Weights of a small transformer language model.
Size: 9 layers, 1 head of 64, MLP 512 tanh GELU, 0.878M parameters.
Each number is 128 + 24 x the weight over its row's rms, rounded and kept within 0 to 255. Layers, rows and columns count from 0. The size above them is the row's rms in percent of the matrix's.

# layer 6 attention key, 64x64, rms 0.218, rows 25-35, columns 0-63
size [ 90 115 110  99 101  72 102  89 102  91 114]
[[ 97 111 157 179 135 159 142 177 134 124  94 133 123 156 176 137 120 160 146 117  86 131 135 166 130  85 127 144 156 138 146 119 146 100 128 127 197 127 119 121 123 101 150 147 119 149 145  82 110 129 104 136 133 154 144 151 120  93 100 145 136 113 120 144]
 [ 96 108 129 108 166 162 151 138 148 153 113 127 110 113 123 146 101 147 139 167 113 126 156 132 102 125 141 102 117 144 132 119 186 128 170 112 112 144 109 155 109 147  98 124 143 145 109 107 154 141  88 142 108 186 133  85 156 176 102 143 124 161 130 103]
 [151 155 159 190 137 153 112  88 111 117 140  63 162 149 149 124 118 108 107 130 145 101  92  94  97 140 118 156 114 135 132 158 134 140  96 137  97 107 139 121 146 136 145 146 100 115 157 140 140 146 127 136 145  75 121 152 113 100 118 102  86 134 139 118]
 [ 94 116 165 119 158 142 125  77 111 137 144 108 140 139 118 145  97 139 127  70 120 129 130 108 102 150  97 123 165 153 141 113 121 105 142 169 158 126 172  65 122 122 169 124 118 171 147 170 109  97 132 123 135 124 134 133 134 114 109 151 153 128 106 149]
 [152 118 137 122 127 127 125 121 108 125 115 148  94 115 122  91 133 150 135 174 162 175 141 157 126  88 142 101  69 100 141 116 106 166 136  94 116 144 129 135 146 121 142 139  86 129 134 149 117 144 148 115 140 108 107 137 169 117 112 120 129 106 171 200]
 [105 151 122 101 187 142 152 113 118 147 155 102 111 149 150  86 132 122 133 107 182  97 129 111 149 148 147 101 130 106 133 145 119 106 143 135  98 112 149 143 127 141 113 146 132 182 134 152 132 122 100 150 117 156 166 115 182 185 123 110 104 146 139 118]
 [116 111 146 132 137 148 121 159  97 108 104 125 142 146 138  59 131 121 110 135 145 140 112 125 147  91 160 145  84 179  95 113 109  93 132 131 149 146 169 120 107  94  89 107 138 117 111 107 154 127 125 101 131 149 102 187 123 135 107 151 142 150 108 147]
 [135 118 151 148 163 129  74 110 124 108 173 109 126 140 101 150 113 103 146 104 148 149  51 115 138 118 160 123 128 129  98 141 129 153 131 154 116 107 160 124 131 155 137 144  74 121  99 133 141 150 155 123  96 166 174 117 116 120 102  98 130 138 144 136]
 [136 125  72  86  74 119  90 119 130 108 132 116  98 117 141 108 148 118  94 130 116 131 125 125 133 143 107 112  77 124 128  97 139 137 131  94 134 123  93 138  73 122 134 164 101  74 114 122 116 138 120  77 128 136 130 115 125 174 112 101 135 115 159 149]
 [134 120 148 130 100 141 150 153  78 132 131 126 126 154 117 110 102 108  95 133 126 105 112  81 146  85 107 169 140 112 110 127 124 100 148 116 105 150 138 119 116 102 101 126 159 120 106  98 166 131  77 139 158 108  62 174 142 111 141 110 110 105 123 128]
 [134  99  87 151 115 135 162 143 161 138  98  99  90  92 118 141 126 150 121 144  84 140 143 173 122 145 105 123 151 112 163 143 124 122 128 103 170 135 102 103 108  87 147 173  84 147 137 180 108 101 122 102 144 135 156 103 112 119 137 144 128 136 105 134]]
# layer 6 attention query, 64x64, rms 0.208, rows 26-35, columns 0-63
size [112 107 103  95  89 107  94  97  86 112]
[[116 155 165 108 181 106  99 169 117 121 133 117 133 131 130 107  88 122 118 119 162 123 112 114 166 125 137 144 119 143 121 114 167 145 156 102  95 115 105 137 109 158 145 104 117 130 106 108 163 151 110 129 113 191 112 104 131 129  99 170  88 142  84 137]
 [158 166 151 133 110 147 105  89 103 154 146 123 130 178 137 130 137 134 124 158 169 120 120  97  68  88 109 100 149 126 128 138 119 107  77 165 155 149 127 103 131 107 119 147 122 119 158 125 124 108 117 157 148 111 136 155 120 134 139  93 141 130 180 100]
 [126 126 123 149  84 141 158 132 112 150 140 125 148 112 118 130  71 131 159 121 155 109 117 143 109 152 148 136 159 159 100 114 110  76 132 189 104 138 168 105 164 112 162 106 117 157 137 106 132  89 142 167 141 135 127 115  79 112 140 120 118 113 106 135]
 [161 105 138 104 105  61 134 124 141  97  96 115 134 152 126  81 144 134 128 129 139 152 101 159 126 122 121  99  93 130 131 128  92 117 137 120 126 146 107 144 154 125 176 132 160 120 118 162 101 146 130  92 122  98 139 120 180  75 141 102 124 131 158 155]
 [117 150 134  86 114 116 124 135 146 175 140  89 160 123 113  95 107 112 111 159 174 141 113 138 152 156 119  92  70  92 120 155 149  67 124 124 130 127 149 110 108 129 117 139 145 141 123 112 133 141  73 151 138 148  90 128 113 164 119 146 133 128 121 104]
 [109 119 116  94 184 113 125 146 144 112 137 143  61 153 154  84 112 160 133 124 145 153 148 127 123  92 171 145 119 181 114 121  97 120 151 144 122 132 126 153 159 117  78 103 132 154 152 135 104 133 105 119 126 121 132 177 138 149 138 142 157 143 135 142]
 [ 77 126 155 136 148 123  95 112 135 151 187  91 148 168 100 104 137 101 126  87 132 142 121 115 126 162 127 107 127 139 149 136 118 115  99 152 103  88 155 110 100 138  88 109 146 112 130 123 121 154 104  99 155 145 127 133 140 173 121  76 130  96 127 141]
 [135 157 108 104  57 117 124 113 139 100 144 121 126 118 146  78 148 125 155 126 127 157 142 152 153 133 129 133 109  95 166 196 120 156 117 105 145 131  93 109 136 170 159 126 140 124 132 147 125 142 113 108 111 132 124 110 162 161 134 172 146 100 116 156]
 [163  99 137 129 118 137 137  94 126  99 125 172 106 131 150 138 135 154 114 149 119 150 153 136 139  80 175 132 152 110  75 126 140 140 159 132 138 116 106 154 119 128 105 132 129 180 114  89 121 125  91 165 152 109 130 184 136 105 138 124 142 170 125  93]
 [114 147 112 125  72 121 169 164 120 145 133  96 136 111 102 159 166 111 129 173 135 103 123 160 143 151 130 117 135 133 151 116 129 131 137  87 155 192 110 116 161 103 160 120 128 130 114 127 106 132 154 125 152 144 141  69 131 121 136 150 160 125  90 156]]